Weights of a small transformer language model.
Size: 12 layers, width 256, 2 heads of 128 (1 for keys and values), MLP 768 GELU, 8.79M parameters.
Each number is 128 + 32 x the weight over its row's rms, rounded and kept within 0 to 255. Layers, rows and columns count from 0. Numbers have three digits each. The size before them is the row's rms in percent of the matrix's.

# layer 7 attention output (transposed), 256x256, rms 0.239, rows 31-47,159-175, columns 0-127
102:111117145154115151166112140186122109107130180113119105143166122078182118089155126114138128091124130190130115143123142110119115115120173167082086174134187162130134168068130111194197144139122075081086152186122133126182123106096119175167105213147089134164132137152132147132189119159123146148112125139128094121127094120101178137161123103077158128104140118120091169109180103159092154097097
106:107075129127130137109155170056145112168098139091178074162112180077193143111098170146105105065108081125090100117155124118049138141127154127133165181156173169112062114125108095138153149113116083104202120095158123119160103092088196158159177100135190133169128130082135163126165128123105168068115113132127089121114127142099093144127125098074082101105139147046156112160117143129135067143143
108:163090153166152122153162116077144102108112138131131147160160134102088129130081152101092104100128125141094143153117101103108139093077085151078100112075164091157085100158082143116173087181156083165116135185144151110165103187123105101139174123138127129157049154155122170106166140177162154106099112191103073117201107107160110084148036124081124137181139121157189098124138103174141144087136
106:104173133126120180106054069175134143075147166097085082113159109143157120153140111145122138132119115159097101091130132121149157137106204160064146131076164142091157093096143122149091150176139189107197141068148127093060089102165194073137133172117133169148163126081168139077134136127168110101162133154133109096123116083135162189125095049115134164094158118168150177138136105087066106087197
106:108159097111150123074109121134099156142074152197097104153189152121088143121158140093097130094143118151143094078166137124157125171074112147145124138122158239181119061138125143114112109173105094129153100146159111184110144100125104130097144138128112134124105053160158094112150099175099111168172135112113087187127123137173059092071153126153145149043143148125050142115078162142118170108159
108:041089110156107106136058123114162102096120148097103112166160154178142068108153080095109100150137155143158129145029114110154092123131143149126134102162073163101102184141111118134110132093129103143138093134112070087120142110053110138111114158179080140151150149089151186070118160169182111108152138161128176155103104186194126130176138140158185121086127103094096102143167139104077112142131
105:156134156130160138129104117125126123122182211098107082140150138153072123124144150138113100145153062116120080166185133081107102058145186139165147162130161152133152139183088214183163132173138149141099177077129156072111128135162091104163154101095081150092141173157038093149104109187158113169140102114161148115169110088127113101175159119140102134162091124167159133222166140124149084111155
101:127149117102134073123069143107108117116154134106130119118115119171083109150092108120149161119114127178091115213057140131151103172114099127145137190151164122108177124114089128126204113175083141112128119166077090096097158121153125154126122128100177092148151095184106146140050178143119164182179124119134071154047137118115134094142191108163130152116142091107086169098124167122150135127131
110:133121118147095065129023139104133135082119110129133110159160128147135176116164112096130143130072204150122137162094104106168146108086077146144136093176153157112051099126112122106131117112083120144134133105122149133128167149129140135138149090094142174130116084139160071109077155194114102069128095156088137127098116195161127126186126108188129170118077143120101152169084136096151123165162
104:144114151090152142105147155160094153154151103074141142167129126208080162168135119118075138127128093122159106146097108088125140140175171122162118125102115077093116115020104092135133170121086161138102115045155153138144108121173105144163130210130157112130110139139114100180102125119093137176158083065065103135118171096167139085171109155097144137123133129136133132114106147165091149118122
108:111093133146083155071121125106129136098073139094112086087170126163096108148124084095091144157094117152168134140127152168113128128046122104164098126068169107087093114087064134099135056156124170120149112099129183145133188142138168173062084146138098133122156133153060131151120151120115101072120135110199148171116096086167074069143091164080096099065140120149064099189138153113023076081136
105:161151134094146154146105137140141140170141054166087116059135129139102138137141066065104112120156156077104131119163106139121147124077128148147141089136128149138186149152137184126129135178089164131124162160074137092149128151123170131138176127145068142199126135129107093110187148135137078115162123102149068165090133102165132107131167109147136177152096118181140142074065153102061140100149
109:099144181101138090130096153133101108163190097128121102119118118136133148130140108116136223171113168121110144032138133141047113195067159150176134087183102109117154086136142120130094150142110122175147126122160106096175119112120095117066058135150115193079091084099147126138097128119122115093142147178118156228182147144078124134094151135115115092126162149101146083094100139144167123087145
109:109133177143135076182160132120176112142160135109132144155139186134173198135114092180105099222076166126069117124178116123093150141170083203147152126116135097085120078116183137122108169078132129124091134130085142184086139150078124097178152167130106129165092176144126091113081210146106161093114151143153145156186136139141085172134141127179134111148156172145141149096023125138124136109039
100:204164174113164111141099134126110123117156168130155145122105057071133101098104157120088143107089110130155093204151176136123088090174115084111119140106154146111090138052148161097145115100070132144172065097134054160139078115142153163106152138101119128142164077154113170167122089112166106148148130156102182121162065184159108077133156092123162187099087156117069095169094127072127146108064
105:121090134138077115099133119139147089140134102173126108098100162104117127121127112104094112087173110177098096114092101122083100121202132158139124157107114176173101072162190107106151174104103143110151116115154007136108122158183147096149068124115101119124197144147124151179100094159122142137145106143120104198183112129120162049124142163092132077130105143136207164090110103110118094112187
116:177116061129117113126083156131160136130165106141123151145115098085151058142098167118183202129172151121183119116140153130132175148124151111127145120096118106079118055127151177100130120086115114136173140101114160152148087110145086094144125115149162115119062144149191153169137051057113090137147165065074121132114131144153115119100138134098124100166046089115001160078164167117136200117093
093:174092120139154194091188162139115117115160128174146179129131135165104178146067150183138135142154058128160126154154111172111132158191160175136106121127106129103114192139153148095141138151155192169143165108116089168123113117157162107121113088163137114063113232149082098131125180066120093060122174108178167064119136115128138194131134165157111111151123105116159118080118133131132111151153
091:163197153130127125105054150136130114133164112113146153120106138179073145186151148139174233183098133146111164179103148139137101152111102108163099097186074124158163117139135165161117120099139168140146134173099135240100108137150098089109112126135077143139107052168157120135149074132128154128182148114144139113151155121087099140135185122159169118112085144185088162085135112149154146102139
091:105194099121093087137109148172073139132133066161121123123138111139150189129130104097105127124142158165173139109112114135169110140101147167150180119156145155127157080044177076142161152132161174092170102099170113151113104059125133071122100158131132177105110092151155088177117153096137097164115146127111174150159141127090158157129184166165123143178131093086102125136115036115162129090096
092:156117183146130109085222163138157133122141091163160126126125099123119071093130111100112118189154074145122133139118117135079133087151059098161077088148058096178100155190137157091173116136154089090099146169104163168180149144193101119174147131103113145080114125173125132175186154141108139151094101144146188171141164118060120148112152117145145065104074119082181066101131108154103172168081
099:102146174104116150184090158162203111108161074079159149085133084157111136079137149136154147183102167099081112177109151171126109103095121091077110139157058100078126177161178138073148161130168119132131136103166146143115145157096081136134110116139126162096132182114108171122165102137148106121138120120145075130085094200107113146102071122071139093184100156139046109103127107149061090144141
093:173111143134148118172193082138077177075124069077145134171052090107158220046190168148204165156154107150044128149144120129133153165092147105197131116127179107150191104109090113100126115123122118110051186123108167151097110130120131145124081123151150041108104113190110142178152136118111165077111144086101125107139135131095144132178115121121091133174173132149211130103086124172142161161105
092:094121108130128131071171105149141127124164076115117146082056146165167136110111121097095096106146198098092145156076119088146154090169101112101114077166137102171097154086169111102096136090114133177182108187121096052134118142125107135145094136072133116131136151089185177087133159056128106114144137100114099149166115162034137069129049129175143122107185160101182139033063180105135097126131
094:117155165105130106119131112131135163102137143098107127143134112120133152090130139142075113195104142155118113014149092086111092093220183085144130114098124151181138103129160143137062156070141130130151146172148177141136061184101165141162117156087074140142079099112117126138099121149180118091135101120144138119180141191135104141104044139148130146162121119124189199125154157170095125141124
094:124161107134092125103205120127158111166177176143086086112146141123133068109115131142140134093162104121150105109133181149097137132175159101103183177145109125129126192135148146132085083150168144113122111136108106131128095166185138111117155149148157099149156126179078127134031114114139137092104136153158126088118163084166141120078112196108150120085127100162057112096131151122127128094110
090:107137189095077100110125145208124118071132162133107175148154127117104141141142145143142174168131123092061120121134155173089133142102114194132145112201085115156141203182106176081142078094147124114131155098079191129120149131088119179082155082152122068101136129142139153103169088128108089070115160157163160176139197140171122162125091106113086143124113111068171126132135114121092088130090
088:119120090124189102125084122183198153100145057156167151163161186113131175092167105164150126117123130152189134172119127103028080157107096120137141136093075122147185159148164158130131154122109110121127153103117053109159145089088121159097150063164185102069114173101147104128159132148142096205192106176126104113130136099160171170049136098071158152128090125091099165116079159122172159174095
105:097126124186101075137136140136111152126148171141185173177115110061087114144126174155160173143116120135116113118056134112071136148142111090115092200149120092161110100151128142162132091126080148126150123112136190186112122148204134123106130144121091099123154095136135125145120093082094168120110105165088194126161095060065131138216187154077168118079135151116071129133133066136141116160064
093:146088120142113151167126098178095073162137127183088130090131106067163069150104146180111134136135109107165103179160087060097138075156128109119122132021199069168131100171163120129173119162151110060140153126093113141112112095108120077166125120144115142086144140197108137140179101094043129131114149100161083133090077086115121143169151136136136119177076162164129130150134143102123166180114
094:162118111109102200104072106141124144141138101133094124139147117129079102081128120077154141096154111114126087211147193166165151160121166103121128138142143174173121185137043147173139134197147121150092125112126140151152198128116123115148108087110125183094195118111116092157164100145114121168140122122120118141124116232138140123097156124084131218115106176109026096180172189150129125171135
091:091079156132065155128112114158136052122096070134159116177183119154088149085111129137111125086136118111087126114085133088105209120103169180142166127112133094175132102193103189123115148168148114099097137109131154179159135109158117097118102119191182096135112138109175091080114135126079132121164209149083096152104161068156118151153129143114127110126170111151066153099136130103116129133177
101:139114153140131087146173104137061166096119136091149100101118148144151107129130108138156147098139153067154200075131139071058097140098116140153132116139126082126165140103103132109132130137176099141112134156134227110123156075111067126081123160138159169164071126052145046087101191114178086126071154173099164145128134192138073141097135114130124109184116085085102175167097083140141155156128
087:135150161113103187090185111085105147130097114118127106127089113154136146134151092097113108139128131173104118135127138137079078130144096108103126143119111115156151123110125105212169107126231088134130116170131112140042185093147192180124135097104119104111171114081071133160131155092144116114089094175130165090150133156101181093101071143147144125138190168118167073225152139147148087112165
# layer 7 attention value, 128x256, rms 0.168, rows 32-48, columns 0-127
100:137110113109171099134163163118108153144100091101198087186130149096150125070080096131124157113164097163136121073153153070109088157146132069090124093118114128095102094105114146121098174049128082128076155107165123157186109201142155132124102096112175093182153140158132048153092085168176135165096144108188141135118096133146158110152127134152094133098112107133075138187138159115159141148147
098:071093189119131133098118150127118139133150121049132113176155090120114121066144131151096143130128180149105146186136125147078129110162138132152141082159150121149119065077084157123140118145127098119130150127139192144126104163105145134159133142106123110172077144062160144126072141178147082128145111203171129107138094127139125133196095150142119131191102109137164147165093144120107185143062
102:153107107130146098117117119192131129136120174078149139103172116117111134166172094156170084135156141151147135108132137175177126173106154173139155179101102100102155140145164102131116137114132154130196100102143120113041133145162142138128101164087138141158110097155119136060121087106176129105157178145122111061086068050155165101121148142141152125118166178196177116121107109133163107091159
103:142144143117105155134100140144131067151130173162122099084181122112086140146088153173079173096167118187159156046167131116186126172097133180083133101070146138086143162138165150178195106081115097112165117131097153111061148081135112111115136058102108066104139129088162132131075116120124085134152137153141161154084160135094133123142125088088139161129141036169098160088086112109127124162106
103:160058098083150180125061148130081127107142070173065060172136155118094130154101131065148143174118142125145129113120134123109144092114126089096154187166062167123150144133136165140131189157148119124196123136114101127136146141174046130062066103122095165153140090172150064098105121076134141134073141148136143171135125171144057125111147156140141137120118110182162128143127127081191133148078
098:128123185107172151092160069110148112135136173148107088220126153089107106117164103100158134174132125128133111160145120101127132166092199160163144150138113070092142111122164143186118074079104148145125143125121138120154168172143149136144090130077064136205101192132109093161105094144115131205100067081128136144114142101149121153123111129080186134176170159093093069143132168200141111142123
093:120097171075087074116146154101149134127117150152140104125077161176097121113081105148199118147137122168137136125111125095136172135142123110122170116113107103150092145139150134183105092161145105166128110112074110112132124108150128116122152149148128150238151148152118127128143223187113126142152183093088095127054133159045142206154176149174152125124098144156119074077159180157129098146119
102:101135132142074046151136122108118119141130106068116134157150142083106162148103111116119114092105164104065080096116102123155097131119102116122088137106144130118122150157130112132160124131151125127129142142101136161133083116083108094192062149094130142114166098118120120120148111134170089135155144108073111154126177143160109149112162124158093106061095134130135209130139159055166059150139
099:126105088172132114175125144195153122155121167166111152167056167142089095118117095135131158107086145108110152126124108134171129082155130076167121097102085178120099169085050150099160118173123139130150126096131129117074088177160128086153124094092148144122119133151127115110097156121149205166108133107103135151118148091174126101122126122087189122097216115143128117086082169103143079071149
100:149121096137131122108085156124079095196165189197074145102123144179084170120103141163119070085103108155090075111102148086147111178113155143190158110055073102097109128110086142134113176056135167117148123104086147157107118136187151097144110093141124152085137114105144087110133142175113093159087136091191144176122151087103091163146064090096102165176143155141164099084118113101098080084145
104:181137133094134067153140131131111117137115140196153157120091151224140148144146077094127128117152162091143097077124099108149174158133120118147084153127118154158203103141141138182132115200135105099083135111130171156153108176106157141123090179123089094148108125138141160167138141102167133139136135102132105066100106089090096070110120124151074158196109147119112118112130104090105111115103
101:105176178180154148129126123154078096132131135076120105117109097137145085112129111149094150113076147183111150137142153160158134172076081105091072078158131156102065155134112123165071143118123162088110098162169086103094115140148148120104137119080149214152120153159059117181099127103137108131128133106092113085176149155111113125135159150131101150161106122121037058090111139138162085117106
101:101129131137130108124111120104072089121149123172123163117142106126128109167133078147101130126078182105080219054159147131133103161149121150134137136127139133123068149090159151106098171116113177104136134122093123099097134152141151105142184144103205090109130143170117089063171135122138141130158101154155147109124156144135106125178071107149104099132115104144107101194138157131109115104108
095:182207150111093121131128090137176154124160123085166133131081140127141133087066123130109133154093084121133188102150157154134049139118097106089107166149126121161124093047162090107099123098165076160127101089153116161119122140119152124148198079111103185196111088044118096133171124125147114151113149132160126145196114096112077115056168099112117143134141095130097095152123114036126153127118
105:149094149139107134182100110125140118144109060176097142103106137150105115063139117165156152161169132137185130084155117126156162119170127201167098167131148172136142096122177153123138123162150185141141082185104120173179131153155117155116168147103160149182105173141140159153106110135055135088136134083172097138208096128151140098150159162094134106099140116100148167144140151141125162091115
102:140159060149101127150079151132159093138155091119133136119098069164192111125057135106113229130136098152163128159123104163197150122191082160102104166128155183110133138152071140083147085106123106130132183098134059139116132107182217041206151124113125119146114116069170098132137158054150091163081147105119099099071089142096130143086164165201113083161122086097111161116143142127123157097057
098:099122148194113145109168113117105144159119089073157124133096133178143095188115130126106127098166120108132119106068168112059120083126091155157155132173176131120063079083144129128155110175103104128133123191070136155140146140153114097107142068117143090071136081142126117082106131129090195144113160106129104198152159111058189145105152197145159168135143116104099136055121125117127138060110